From a checkpoint of a small transformer trained on Wikipedia.
Training: a variant of SOAP for these matrices, 240M tokens, 5131 steps.
Each number is 500 + 25 x the weight over its row's rms, rounded and kept within 0 to 999. Layers, rows and columns count from 0. Numbers have three digits each. The size before them is the row's rms in percent of the matrix's.

# down: layer 11 MLP down (transposed), 640x160, rms 0.25, rows 245-424, columns 32-63
# up: layer 11 MLP up, 640x160, rms 0.244, rows 246-425, columns 32-63
down245 104:520538439510486536519496501514525478515480517516501525481526483451473435512452497496505538502505
up246 092:481543526460491538535542492480476511534518519485496523464481501472488503496504541500516450512528
down246 105:487518526455468483525489561496497529499528493503510533504484512496518476505469512519462469520518
up247 093:483521498502445497506502564507487522524539461513494499512461456514509513494472492566491523503479
down247 099:445519501432482492515482487486485484504520546486509479491522455520540498466437525501541475494501
up248 095:495531518491481474455496538535465487516495452496528471477514506515495514509497498481527452472520
down248 097:460492503493464485466481496500498505527499515500457499526478544517513516496503486492508548458495
up249 095:475525495511478481463487513532525542484480520508502489504516526506473508539480527515508470456440
down249 090:484518510492495491533517512474506494495525482491480495535532500525499516488509521513539501509526
up250 097:497541506530492476487522527483463520489488468507485494505473555445500506545487537489520516483533
down250 097:487489487506497462520498529524538516496516499492485506540508444476496473497529486491510500521505
up251 097:515496519556484509499484511526548479535515516463466511520502489492507475456484474494496514507522
down251 099:559493551468492489507500498483496492523485501474512564476510486469528494454527502480488496532500
up252 094:476465473496489496511515523498480475523502511491521502514503530511480471525493501522499497467517
down252 094:491509478474471496510528565549484431484537433505481498503456472479524482479506529502518472492525
up253 106:493515448526494499498461472458474519514522494480453538470466508490485532509454476484508523471533
down253 110:548491499529518491521471484520458543465543490483517489487480469467555505510496500482442510487557
up254 143:522543497496506502490540460476513514481491459517539513486531468504475467493491468499461498507503
down254 136:531501549488496478479558464493501505466510470549564477467521482513480503481481505512491495500490
up255 089:488515515430501487489483497480469514489520483521509515546524504484485514483486489514503479492508
down255 092:501465453430508479530523537521497494499482558474498539492481517508514496511499479468506519495502
up256 103:519527508494466514525495481431490530492460463497477515467456515494512543499518493468502484532464
down256 109:521462507503479514455487486516505516501496486513545503464461503508511512519512538495514511517475
up257 092:494503513484541480509475514502470507525442472502535532472529534487488505519470478528525488498551
down257 095:503494519474493492530537512522503492444503550476484550478505522468511488495546509506466460524534
up258 098:503524483528510495512463514525489491496494501535491503512491467447478500528485464480502460494497
down258 094:519525495492487500527494495499529525462526517506502495445445547537544531452474505518514518518502
up259 102:540509505493486451491526492534512494464526493512535472533462503483467538504505510488505516482507
down259 102:461487506473522475518511496483524494481486503514511486506525556510492506519567494528504510465508
up260 081:514492480502479486520515479505496526526501460489545496524470527519508544543550505484484443505496
down260 089:455525538432411487539512491494514512477480495498537526516506521480479489510483496499513549491554
up261 097:509494539549481514486554493483533508532505501485507531516469478518493515511468493495537514477515
down261 093:480510512522487477506495472515492493529474469464458495478488449561467490466511534502517501486524
up262 102:470494500506494519504459516534488447506526553505495494490485523467488535522523495496516466544531
down262 103:547498508467499483513479522482507501505537546556536490475476477522464513475490502515477496465443
up263 094:531499481525492527480493533439468471524483493499492505469525508517476529499535500561467477532493
down263 101:491517502381557505525477475510492540526496499496519540498533475545505485506504496488467489486514
up264 091:515484437512495466466480521509458490471452524528506511498460472495488482476497488520503494503475
down264 097:456443518498434502517474482501465490515517553554469480518490500467495487526484543535489542473478
up265 097:498481495499459539511513433488545520545506524483479511528498483512530505501520502536540477472487
down265 100:537504603511484526479509526486460525521549517465500475503461498550511527537469461555476481490489
up266 097:431493507524485483501509467525500473494482511468518505516462470493469452503496513487500494473534
down266 101:479565484495489445555483531505510473467503503467483492473467601471512511471517479487504467507466
up267 099:513487507463513442507514472482445496537543512494507495531518481498501483499464456542522499507504
down267 098:478522459506475515484460484503512503482496443493477521475508485520466514457462507491490523524525
up268 122:515441510506495515471521508513479517512467506496526514463516525484495506487487484514575481498477
down268 136:451481512504510551503539504511473498502493524518490496487522542478483488491470506509508509508476
up269 098:527477530518507470485505511479487511466515480518471512498452499459471450522491555507531490516487
down269 109:482520461453522465491513524507472482500519547489542467495552523500480562466510471455484515475500
up270 105:475538529474503525450501507456459530531516538527463469483492503489455472562509474543505490486470
down270 111:522542523487486523461535510513525528500521486494492491494479504491503507507493543475499479539516
up271 115:533528513499508530470528492498509509499483501491455500529515497572478497495481531461485483521528
down271 113:509499495476536458510492472517484514473527493483491509494521522465543527441479514564488526521491
up272 096:519476511449520485460533518465495501452511497500541511506453501477463494508486452547535493532505
down272 092:473508499393499493516449528531496488532509476514486555510501477450501448484496475497510507497491
up273 100:551481479511472503457491492523541523528471494496454525460528557504485474495484526457519459490492
down273 086:524480474506436470528545478512498482475521484533489538540447533500483520468528510476513518498525
up274 100:507471526521496543470436492547490511529503503496517511523481477498494475494498509538474487562508
down274 113:499473504467515501484525497494469458501492520467458497530514549466503497523483516518473557504503
up275 103:518488494503466480499475508500492510508485498507448524471518377508498531473513511530509487518524
down275 119:489487531484516512535482536458507535482472469536531504518539530527520469508501464525492535499514
up276 101:531506502502509512513504515455508483507490435492515479466485480510483492473513477516468525511534
down276 102:497462530499488523506493531511410521531482553520438482507567493483473498501500511499534503507502
up277 124:506476491505510545471473511506532469508505530481504486443476515495514484516545509492481496492536
down277 127:500493467530460477466534489511510481506515484503474456504508490474527554484464526473491505522513
up278 101:524498457514511508494486491486515470499480515489526489499472498500486493502531498516462493460499
down278 071:471497443577499527517548516538448483522534503508508472487490508499487541524518502499493516513480
up279 094:482515478517514493501513522479463471534489480462520540541519454501543524534499509500516529477510
down279 100:451500508527466514482497455529502500476500497532429509494511509483497482488486518515525495533506
up280 096:526510498517499493502438482513485483519511508443489505476486466492524489475486497510488502489513
down280 104:522503515507503471505571502510547496470449453490498540530522536499525515532524529510510517497501
up281 112:497511506508504508509499519495457517502475487462487478529516575495450497480503490474486493513469
down281 128:505525502546485501499482511487485517472489495500503462518473537462482510476492502500474504487434
up282 094:529498494480520503540488541541501542528481494498503509506490514486501482541476488499468497462506
down282 110:521522465491484476540526507492542502493483479461506505493472524501563524514503514475529546487457
up283 099:483514478512490491457467511534477509487479517494510503443524487516480506507540498526488482472529
down283 103:507521541439536499544456460527512512490522492475490503495477548516539469511527497478473494516492
up284 101:521502508518509501497545560464467537490454495515443484483464502484498482515541527485544510468472
down284 100:519494476504523508510503493468488494516507435509491521497523472463533530507514541512462496469437
up285 101:511511542536513495489552491455520477504469475498501521470504478486543542510459490519519483479491
down285 111:499551505514498502516544457496506517520538507477508465522466535497526504484486509432462469511444
up286 098:485493517540509495464502464509532496491501534532424509469504471513521498503500492535485463484540
down286 095:472494501504497462538515501483521522518520482522478466529493546502507520455501518507488522473498
up287 095:532496462515468482456507480497447489548502486543485492514542478499518546512557509503506499471497
down287 095:522528497455553488534453499483507483520483483446503507525527490507509518465510510493475535472506
up288 094:489491471522494455508510492480498491458510488505450538532484500504484521490444485498496475483516
down288 093:527522465507508528534481502491486547483521511493452487495490491536509515512477503447511450514505
up289 106:510497491510504546497508515480490525497501517450505502495513524452514490477529496476489498498475
down289 107:533509504473495481525561497523483516514481494513530492498521507459499495478491490481505517483527
up290 093:519467490490499551522452510524509529486452463519535519458497506537493516487486512529520464507511
down290 088:507528487492467461520514521503489480476471506504509525486456538490522502499514483489484500458470
up291 094:507496522527495511487493498503523492480492494476472489493493474495460505499490438511506500498499
down291 106:548566485504530495505533504506496488524443529521492538501504503473476516495486501502510501515497
up292 095:542501498502478503488517497504507496505530485496517496514513495506474517462496490482517523477518
down292 096:510500488505479543512499497500491493486475461505583496481508468469518499513526508435526487480469
up293 097:510506478482522496515490500535436490506488512520519475476484520471500495525538487555503496502514
down293 101:536441516524501549444515506525519505510496510481446499538451508534540478469480527497472474485497
up294 097:499520505525483567485458544517551501529457508506485513502487517514516509527506475482510479499506
down294 108:472522510492432540533513500494493491509461536495455525477511482487532487522488524532498514540516
up295 102:522484484512505505529527494496510522490500447493542489489503495485561539464519506519509528501446
down295 105:491449497526538493513475541501490480521520476486529501544484483477504521476525524483489491523486
up296 112:502503561508498514467501499474465509503491457509506513489507510507493508531471496462489501542532
down296 109:485473500530505517490463487491526490491489489538522509496498531498480466478504456496444497493498
up297 091:455488509480492519447480524457543547487502530446522465467547490498483514506497464470506520500466
down297 077:505518514520481422516504507491507486458515514548470497502467508494518480467558481497527514524483
up298 084:498509487514498521507444480495516505506522534503543501499486519485502504488468503500494549485499
down298 085:519505495503472515511481552457536482469526541508472466497462466486501478525500521488499491532468
up299 098:523495518494485557470519498511535504533504469469486522475451559495469512501471476527472492498520
down299 087:509496468500469521503513514497509525503501485528525522510482472489490506511523505489556510522489
up300 095:428488475514469476492506483459486504487490463524516513487497519496518490517492537492484526481519
down300 093:491525497477506505494542481501518467510514515464458521523501567494489532491482525512478442510521
up301 091:472518500504521503524530481537505519481450517495562559510504496488507503478488533489471513505514
down301 086:530497488444455513481531498525484428492516525544516449470485480541490493493505536553511513508496
up302 093:473477496488488508440486486526501479534505456484495507479488509503458497485483480477501543520493
down302 087:506469513448457477524490487471472477529506510459472534506492505508527505478530548527531505501491
up303 094:514496520464511528517485480500501510526483507525537498512514509456523539493497506530478535522523
down303 092:468503481458467475483505499491501523497501480504443517485493530538490511524530475503489486494496
up304 101:488446498486483498516518470502483497510511507442536495461480428500469465493480531529473482557478
down304 104:491475517538513479499504527469484462477492515482525425447459488495517490504520481498489493515479
up305 093:532468500481486449484484516496523537524520474531542487541520511498533480492482482498506475521537
down305 093:488514500562542492481501477534495543493484453443521517484511461469521528490493472525524517491481
up306 099:518484477500474523490494515517488487516512540491461522460525502519470562478510522516515475440528
down306 111:510505512466476530492484471531489526502504507501478478523514512486532473517526503505508502528550
up307 099:538534539484518504476540511516552475475511439506493502460491533526524470473504476453467483503517
down307 096:481508476471485483478529536490503494464501487533474511518496465465478502478488501540528532471523
up308 102:528474481493467496502507467519535533528507503488517502511501499467489456496494497491518494507487
down308 098:464529484482507495532486468524503455532486503517513473454496450501490527505464496479555492505505
up309 097:555510497448486540521474496484471488530530502431508474472509481497474487551486465491481472493469
down309 098:526540517520511472524507488474506491464543477472545517514495514489495498490498481487455522525525
up310 106:500473524515464487480512498538494514508555510504513487502500490475477493554504510499490436512456
down310 101:446540518476542509480520506506470535516551552514500519510472509525522478504513548494541521504442
up311 103:497588502557497526506478461505506531474496538480521525512480479510465505494482511491521502507519
down311 110:531516511468505496515494501487513509502499511514536495502471459517498478494519466500547512533490
up312 054:493515504532514526483478483498511532495472528505487451477468515499476467493503475463481482490504
down312 084:489505477498517448533486493511511484506496529476478526506526501525524512470506555570466497504524
up313 099:479501517510493481477457507483515501522510523475534507482506500472494510486533452495500476548498
down313 097:431489478510520512481500499473503515603534523498527479467485474464475494503471477488493491480521
up314 097:515502547503506467523482519551520482511509533530507520527532475557487498509510483533501497513479
down314 090:481509475537529508486489470549516493518511550486495510503506484506489509530488502483495503526552
up315 103:466483496503484487528533507560493451466496503525519513508460479524497537512481492537482446500510
down315 103:504492487468507481478491481503487523495465505484553506506497473563519519513475533481497502501481
up316 110:517496471514504493452502495498491539447504534456505483546494490510465456477518503528455481514469
down316 106:500528509499475552499498451471489510476518497499499482484502491534515495504522493487527506493496
up317 103:484480497496506492482482501505506456522554500500499536554497476489495527501494487522516513524477
down317 098:501552493533499533486510520506466535484490497497489481421515510494538501522535487519480491496531
up318 101:479489512512471513533503477511520535514461496516489489490473494552494504473521443508497537517472
down318 110:478508512517455473521500530525524516496484518513487507492487520452555481499499477460497506455488
up319 105:480549520498456502505509459487513533508485516500507535494515511454475510509480510491500528518521
down319 093:456474532467470507517498457480470493526501502464430485508483478466488523491468519490508507504486
up320 109:499503520504455486460489512481489487477534535456516519461478524492492520527476499490488499466531
down320 113:458487503507514532497483522544514496468487494529513500475527488519453521551502471522506488527541
up321 111:529483461489503459554501469515458491498504476476520518482498495517482496503492536494523471536517
down321 126:510509509531519495487539530529503518539529464494471495506527528496483488476488513530446527515501
up322 098:492504492480531528502543496520534527493470464460485499477495522508469508511503498478517478468497
down322 091:506492517472496486494481473504492514555524528521495515545519505524500513492515463523523507484498
up323 100:468479495471492525522478479475533518531487479473540503505513461505493491524472464457501444490512
down323 096:483511486487461498497479502477518472493451495479499537480516496528470485475494508482485517499510
up324 088:539509455499497508484494500515505535502530578459532523513511490515479547500511472494449513496527
down324 099:522513491508491555491477465496507534492507512515485458493473536495515474548481541474549459507482
up325 101:465481532533477510473497532512503519472499533490501554531520505473506506493478483491487484530513
down325 072:516506489537507510491491509515570503480518506465545485487492510553494541507522504490507507472501
up326 104:509536520497465453514519499562491499483504485481485521471485484486477477477471514447544492481528
down326 107:511457503529446479511540490474549477502521494500434503474500534450514520500510496506509479525481
up327 107:495477465490526489485495498537491545514504521507451486493430457503483535502473514500508477519491
down327 104:478500497522483504492528467490475509492514479551479515531494479485477522466489522498523485480529
up328 094:511500512553516515477526538499466500505510513511482488534538496477517517539495488487499473494539
down328 105:508515503509533493520470446498495468533477501459506505490490526498523530469548499492480470523475
up329 095:484496531477540476464488545499485522506463486490522490462489470501533477530494486510551469488522
down329 091:458536513431555526526493509482543482485526477524483514540539485500515513497511452511502556489475
up330 104:504547462501489456497513514511496522504497495518502483456513486513538542538551493502514524505498
down330 110:519498466513500557475510478529487526507447544536488495485497506525495465492488533434488463471522
up331 095:501536477504514503464468530534502488529495447510533498478496463453460477504454535493482468499456
down331 099:499454475516494464510486482509483541510531499472494480487522528542471469494468491483550517489526
up332 107:523474489491507491460507515469522515542514474495489465518470532543498445523529474518477508457516
down332 120:505504509528505520453544507539543502477481524460482520536539463509496562509469480514512498521523
up333 107:474535502454511544496508519461493504483503535485518474525494507504493481563533475490520486545474
down333 096:511515507597485503500508535471520448514498502510513508471489495456489499497531499519495435452491
up334 097:488523485496497523534500534495487511488549471482483520486495521519486522472435507511505491487534
down334 103:519526449514528470493481489516492475517563488503508492527501482487570572493517506474519478476509
up335 103:512494505522487523508502477459485505509486519483512499462515504519493478506471516574452527499520
down335 100:480511481505455471504476506514504482470497469522503538532467513554501476463541497476510504507505
up336 103:522521512493486503508510525496504514528465489472453486463494500487475469531495488567495485457492
down336 100:475533528473502480496563527499452462517496536524537486493458515480501501532489494510474472497509
up337 106:533530499507468486467513485491538490520488525512519483467524476449503503520497478547477527506518
down337 095:519511514502490487525512472499511499469445484490481489536459515502471493455540522511528518515478
up338 110:504503569500529510439508509519479475532433484513549527509528478452540515518520537494548477512531
down338 109:548522461505536451501502515450477498511477508443495469501527510465545506498541483518503478512460
up339 095:464511530507482468494512503554513506509521506494504483512484481527474500493501489483508527515474
down339 095:488444495537477516494492464530470486514487496466484518486512480493506515495516503489513529493481
up340 102:530502506481488528485513532486497494549486496491482490520488456493521501543500494528496482535462
down340 102:487490475533543508499502487449544486467527485495511515506490555534483485459463506490503503456466
up341 105:471515484515480514517552505494478491528472507567470489463484485538484484515501513463503528498521
down341 098:488492516477549473462467505522515535521509496516455528496492534468513518503530492513565548506438
up342 105:520493486479498487469490494511486484499465517459512503486491511522496507490521494515524507476520
down342 113:532486544509502460488514493512558534494494483499515491496456493474535507487485510467487493511449
up343 096:509475486525517507476501498474515523524518471505543483490592453489493471475498512534498483443513
down343 095:492524536468531519533533536481483503499463537478532510473491535499479499489501536510446523507481
up344 100:528468501471502507506458528519520482457493504494500511530484469491497521492509489545538506482497
down344 099:471490522465496450497494456549508521479470464519536507467470555518548475531473503498520480503455
up345 093:494546492485496479508473507498519504521546480521485515525498451504529508527450520454492502522443
down345 108:500504508509538462520448521499543481544443506469504518518531462550510527512501456474512496495549
up346 092:471529503513520531525521478507482511522438500498510492470464510501498460488492501500489472484521
down346 091:544491523510541446518491479525508506519513500498526554488463481510479498525501503451501473506550
up347 090:514473517446512561507484517490515530512478503486496549495544506524480489518512539558497512458521
down347 092:499516453451481497516520522473512473499502455549471487504482522454520494491496480474511486508498
up348 103:504473538521497505466473494475490477495500501497522529519506538481455508491456518528486462486491
down348 106:494492514514509512532486487522491500479480516494506520520483526530520496487429510504514508472491
up349 092:497460478468526488475517515518455489532517501543530505490549511497480485538510517527512509519504
down349 089:477472548480483494490553468491483511505478518486536505475511471473463495470457447555492478530553
up350 101:515480491500500488495498496542494512504508491491502509463479469517494507513493503479471496565521
down350 096:515482510453458479549551504550485481503492524521496559489507470495557490488532557510519500487551
up351 092:472528489502464485492518472500476481514484504413487501484471472542504530479478543469553524491504
down351 098:520519501509526518480532479513517491508500514517468480508478520557536464513485495486527469490511
up352 097:496471516475520541504525514538523525501497476480483531465508514476505542500496496534478541512525
down352 099:497484439471514531485501587508475505497474484506521498487502492491499513526445519489465462500532
up353 091:496500528494468482528505520509483521514508492520510520548477467489518541516463499512500463495545
down353 092:508550496424509538479460485508531488504484489546484495529493488536507474536481488495524480484435
up354 097:511521517514467525469495520518455534503510510494484490509420485503473496499487495502486508466476
down354 106:503530522474482473524457483450527483504562531524496514516501498475535475487517484498475533498491
up355 098:488494460486481487497551508522477517506486509467471500479533495494495478518538482570495464488556
down355 098:486520494507472522496522482478505482490476484470471490473451510505507493510526497493462518502505
up356 098:526490487487464513465484488488503505477461533488511486567521482493495478504490461453475517522506
down356 099:476544512451472471503519519523499480462505494498516537517517516530532460502525504499529506478478
up357 092:504501483476464530502501492494501481488492558509432491480482524525524514521453495497538512468528
down357 090:480509453553483441498497527521505527523479535499531509508491491509482488471544543504481481528502
up358 098:560507493497543536490477424506515507489535518525497495524495475468507531526506504486490531483495
down358 100:490479478493499515537487476506492483543521489532493551498540485494523504518461443530503475504531
up359 079:522496439520479551478494483470538482521447475497532481505471497522542498466464494513525507523478
down359 086:474467510440501478501501513497531507503533528524486472483506504510517520520525474528483488538509
up360 101:473498493546504490455528489486476490507512504523497497482487479510501522530478509516514508493564
down360 111:515506479511522481473493478489510489514477549554506520503520494514499487467492545496467533465470
up361 103:528510542523508479484507519517500532494519505513531529509508515494496505473505478510509488519529
down361 103:476474480443470481491460478498493502510504497511536543505504485524469488525489514526544490483484
up362 099:530499507470518480476575512469505463524505489474504503443483484531446493512501464498503490490477
down362 100:524490524496488519525501490546520545518475484496480492494523516482526481486515531494519484474481
up363 082:527516474509454509511454486480544564503498470502511541509480502507477518442522472501516469504543
down363 091:523496493504516466529512498533500509499514513519526460487529459531499471458526531511468513488529
up364 097:533486533444525503503512448537515543492492473521497501438537500488474517481493457521476533468448
down364 103:498482499499534498522485561526498488484498468539509524497448510488515536505505478506579469484470
up365 098:552505467495533550506515527469530460511469539456527493488469503471478515484487516509469489495492
down365 099:480527522476520483521479524489499502486529485496436542467486509469523528478527518488495440496505
up366 102:513501478514492481554515491499479503470458481499488454493516527517482529538504500497445520482483
down366 091:483488520540498503453464478512565520510511513468474526510471482532507447464547529467516505463491
up367 093:487457466529490515511519491524499511486505470513521490532560499485477540514512505499504497509524
down367 096:473466481478486504556522506546502514530486509508503495489491469450528499511523504490486569478491
up368 098:486476492480506510486493480535479528483479487523508520482538479485490510477540524474550492518534
down368 090:473505487490509545517514501509518474471481463474486497516497509484536534518487496506503569571482
up369 096:498477507488503491515509487540538509464521511494508493497547487498488461519535456477491480516532
down369 101:499526520536472538493477477495488535496495498503471516501543496453502518516514488540467540533468
up370 102:521479502525456495543514517496519526502518508480480484479568487505535511479480466474504520477495
down370 096:512492517507526475494505445480473505463506524511519475529464489497464534503509526508458472507540
up371 101:512494514502512441468483477525493483516504509527484502499497546460506484505473471495536474541523
down371 095:494586485509544536510491511521497517471526494469470479540506510493525519507522494467479521499481
up372 101:502481504512525518554492506454512555508476476518547557516495518466457481497512548503530507510472
down372 105:443501559534534537464465497472496508484501513534504520481489487510538525499528520526494556522470
up373 107:449473470496499511467537459500498497519536493489507510521487460520495478494512542532513459525531
down373 100:512508498520490499464512506503510470492508486472548516492491447483507523471484509508510524487500
up374 100:524491505502533500495520524506494525460486449511521522539506490471468463490484508497531530462513
down374 099:472534485456488450499488504484507503517505503504523510515495504501504514531475537535478502501449
up375 114:510502480522502514491478479504530544487482519547494510482526510530487467485500490499512449461528
down375 109:492482499495488503499482491506510490499556548521462523476450440469482509492510541525489521497523
up376 099:542542489497491481503454512471488466557484502519469544517520462474508538495509508514489526534508
down376 101:465445466465501518543524502468526479437514518484572473509529535480508529507474574513499463492526
up377 104:486465485504492522490487494503527473500511517504468467456513507524453560498488511482489485510505
down377 088:478537463516461518570492483520474451508547468513490523517482490498478459524498499528476518522491
up378 096:490489495504507475537472492470512543475457491493486457527476483502500542486445477544543528510495
down378 099:467511533504477459503475507483489491488517496508520523529520535498502513514544522513519534550499
up379 090:498481545515535518491509510521514517523519487479546510529530524497539435456523492463445476470512
down379 084:487538499506495476528490507527475466499504510515499520470511481487491476473493493484496498506498
up380 102:504467459486522511463490548512526492516515488490484488509506468490493511528471499464574491535502
down380 090:481483508625526522469498480482491481486518534494541461495522492531495457461503485516502494528480
up381 101:539533481474488510539482514531527488502512475524492517469467489552465528521527490492511471486519
down381 109:460442523514483522480507518469533522486500489513478455468513506487508465482479477501506543533527
up382 098:522529537501512467427506514492481457510548500500448498502445522477524509525538515494469478479475
down382 097:494502502570502485503541482452538491506505517495501478519527519499524553493520501536497511486520
up383 101:487492553522531481514451465565472499473473502477432504507494511492483468514457481452484511498510
down383 073:523529477570481494513509533497483499468524522492496500528495494524498511511510448512524564484520
up384 100:482466442540491452495500509533530448517543491516486527527449491503481468485462475445496499515504
down384 106:521449458500474525460522474481536536545481514533463486495463457514499503489477543505518535486492
up385 102:553521472486476504505519473495486499461477450464502524539548483479468496509443525496477496521531
down385 106:505532478482457551541505478479491491473518531520516514524486452462513509516496463474501511555528
up386 110:521495497474493502504515510485464508489542491439506520543536462523466511501465484513484439547514
down386 108:491472466528506479532470491499505502486491485463498469528484505515525488474474507479488537478465
up387 095:546540493520494487529497507515510481510459498534527515472525521503526497459510504495505537487469
down387 093:523533477559492515498490525486551483485519496506494512493493525524462491482470505582502506518522
up388 099:557480488526514514500508489508515486531459481529486543525510467535475542559474506527499493498493
down388 110:484491501496501530468491452500492509521517514442502497573459480466472517480494507512487486513510
up389 099:501518522467462509480532501509519512461512453492480518508513510504471555524517465489515473487479
down389 100:506516497553524466514511481504470494488493484516506493501505511481449488529485508496490493530563
up390 099:520483487474501499531528447515452495517473496491500513523524540501489481492482450507518514532544
down390 108:489505538499479515535496508522495485489515536466522540523507496509474511465474518493494502486483
up391 099:555507491504491495507511521503521490490485500504493480499486521510514456530517506501479524493491
down391 079:530484446540512486526473541481544510477487500492487483509520458524513479487533515478526468511510
up392 104:481496506478484514517518474552506522463503513519516540484528488513478518519461467530489535472515
down392 108:496498482494507507512514516446495501512530526515508459517474469528492525459535478498514478540460
up393 102:464523529514477527471530552470502490531506511485486477457515489490491500512547491530482463490516
down393 099:488479465498513487518509503527524488513539498477553519460496512511522496518505502503529549512484
up394 112:491476486523506532482488528492486459516488522520484452519495514504469481526481537483512494550464
down394 099:490445514541475501510555513491467481498501462483499456482526518527456512499496468465511533536487
up395 102:537507522518512491523507550488465513545504517530477459507482461511493502505465507541523547508487
down395 095:527499510508523539526539485515520486537540474482563548522507503474509477496530511499487492507518
up396 097:471472512521481435471508521502490502476480472511516506471491505501516468525491479497472538466500
down396 102:487515536497512487530508488488477556455517510509502481471517522452496535477523530518445524537490
up397 098:503492484526505475457531498473552542478531502454521516467462457548490489481461485505543485485478
down397 088:480487515523463517510524502486458497514507513526499500488460490487486504515518504487454527512506
up398 105:452502509504484480497455484491550484549499537461473527458478480480458502519503467506476466505489
down398 106:488489514510498488486520507529505482524473483477495501510509573513527536505491441512497431487476
up399 099:490493533485455482532476526508550509493510504473472491481551473502490514507523486495488493506502
down399 093:468516456453476464500492504497504479501509477564539493548509462542523529487484499534504515461485
up400 110:485485519491481488526497504494473532499539510511488531484458540516466514514512501488487515522502
down400 116:496521511469451509498497486546524488519506510509523480495490491532539501508491392515490495500473
up401 095:477538440478478515457485501543470505532515511483509533459436508498480569516506510515496487468539
down401 083:488511449538545508479497509539476489491500504496520481510477453498537441527500487500498521505491
up402 102:482466519523500522509530514501496542534498513478489491488471508521414499526502499488490531502504
down402 097:536519448528472481514508526502497493508513500502477510500508549489511448457547555491478511506464
up403 106:522502468526531503492521482497518472517533501543515535491512463522503500529467492464451497550508
down403 111:504547462466506524504545508491481535472541477464500517495531490469470501539513507492458466511498
up404 102:488480492478474501469484526515495443493535511485512525474508482487515474514498447504534475513484
down404 094:483511485488555466536537482480494507482529521500517493508500482491522478504513500499502559503497
up405 099:503495536483502497500483503480485509511497520496483505519494461514521492489473500469508446477457
down405 094:512502493536469434510477479540497499517514483495533514487498502539467532506512536473502494485524
up406 107:495476516516490489494501471486533506514531537493488543521495501457504512463509504514476513517537
down406 114:484520530511538447498468521477480462491519520511488521484485477531517491554512553530528489497487
up407 111:508498489511520488448535471496479492495475497528532507480523465516481506491493500489438461488487
down407 104:496493487483508514542487468493488532483498522511510503522469489484541541486492490492492524480491
up408 101:519489523483509500537525527467507521493506471500462534496501488495513490515513489482490493528541
down408 104:513483505458567509462491502502484542483522497514546478535525514498482483475496530491508503515503
up409 097:503506450495495513478516471455464531503539488489523466511504505531536485498411511520530537425519
down409 094:498481504581499501477486490517519486509500521492467502544532481526508487506476487520515468510484
up410 086:465496512511522513471509525548472501543467502519526500499559476540451478495457507500554478518528
down410 106:508505472498515513496509502508452498501483475494503517525472532464499495515484494484501503502486
up411 103:513545494509486463463533483464541513486502465536542500525512521495522470517474539485485482527472
down411 103:564500528541509450501505497509491485430466453480493509500506477509551468514519497496471479493513
up412 103:512516489479527499508519514465483480482548468441488504535491472535504501486508488528456509486508
down412 098:482508508510483506481511512511528474487479500512505485519472478507446491492511502480526458509498
up413 101:504526524501493483460499452501504489466507519495541504533512513526489519519526458479505467469510
down413 099:533463528506493517504445505507509472524511512472500495489481539499519474496471510496500530501464
up414 107:517489472486496508497543503512540476494464513548484536471499477484517501495480518461497478526544
down414 095:493487523488534511479483536491514485465494523536496516532494481497466548475483504500539456518561
up415 093:507472514521501469513468538493483517508507532491506490498474476530527527486463485477508458510478
down415 095:505494479461517515477497479495510512496502512511500487504529525466450508487516493521510479496525
up416 098:558475473500534532499494480510519523527497472445477499496512512521559494528457501495504470511506
down416 106:546517479504514496444474462506481415477500483488493504503482506518537502518507470498517458498518
up417 105:476522507538489444522516491517514525489499502548485494503510469465508508459481496510481505486507
down417 096:470523507488515550494508504457474502489455530503508524474490472502497471489447511443470520492441
up418 091:492549527491485461511480478528476498516523506509457502510520535443519545543471491426517503513500
down418 086:447477502514501504487484507487487473481514521486486474553505516498493419472519522513478492507462
up419 088:513511501449468532531494495484475499495491532486494550468537446486522521552470478486493510474489
down419 090:523522507438523451466528510522522493481482513545505470502475515498487494481474484512511472491484
up420 092:501511479492515533499492466519522448508489488543516522493495499479469494516514452494536514531466
down420 081:500529460515511514462525486491513510457470486498464509497521476507500552485494490560492521484488
up421 094:499505520491518516478505519509503492520497552484471525502482527456477502491532518503501503527482
down421 088:521482455505483498496497456501492490513517467509493485502480479440500493510451513485528538491496
up422 098:551505474501473516486494546474523498502504488474540541534490546469505512522501474473517499508485
down422 100:505517533460543547553530493477518513505533535535457475450533539501491511478480484503458496575525
up423 104:500515483522498493485498497517464507550492512500510476489500509476474487474466488529514482474526
down423 107:495524510522530444503512497498488494491496509508477552516528454539464481500548503482488487478513
up424 105:509497529480514484504452484506539479453525469500503477460562536516531470501536501521496474499535
down424 109:501499508495505500509520518523508475489514501514521533503491453482532490504487499480476494501472
up425 097:524512457517500530520485500488496542494436479470504494497464471490521505507499484520461511499479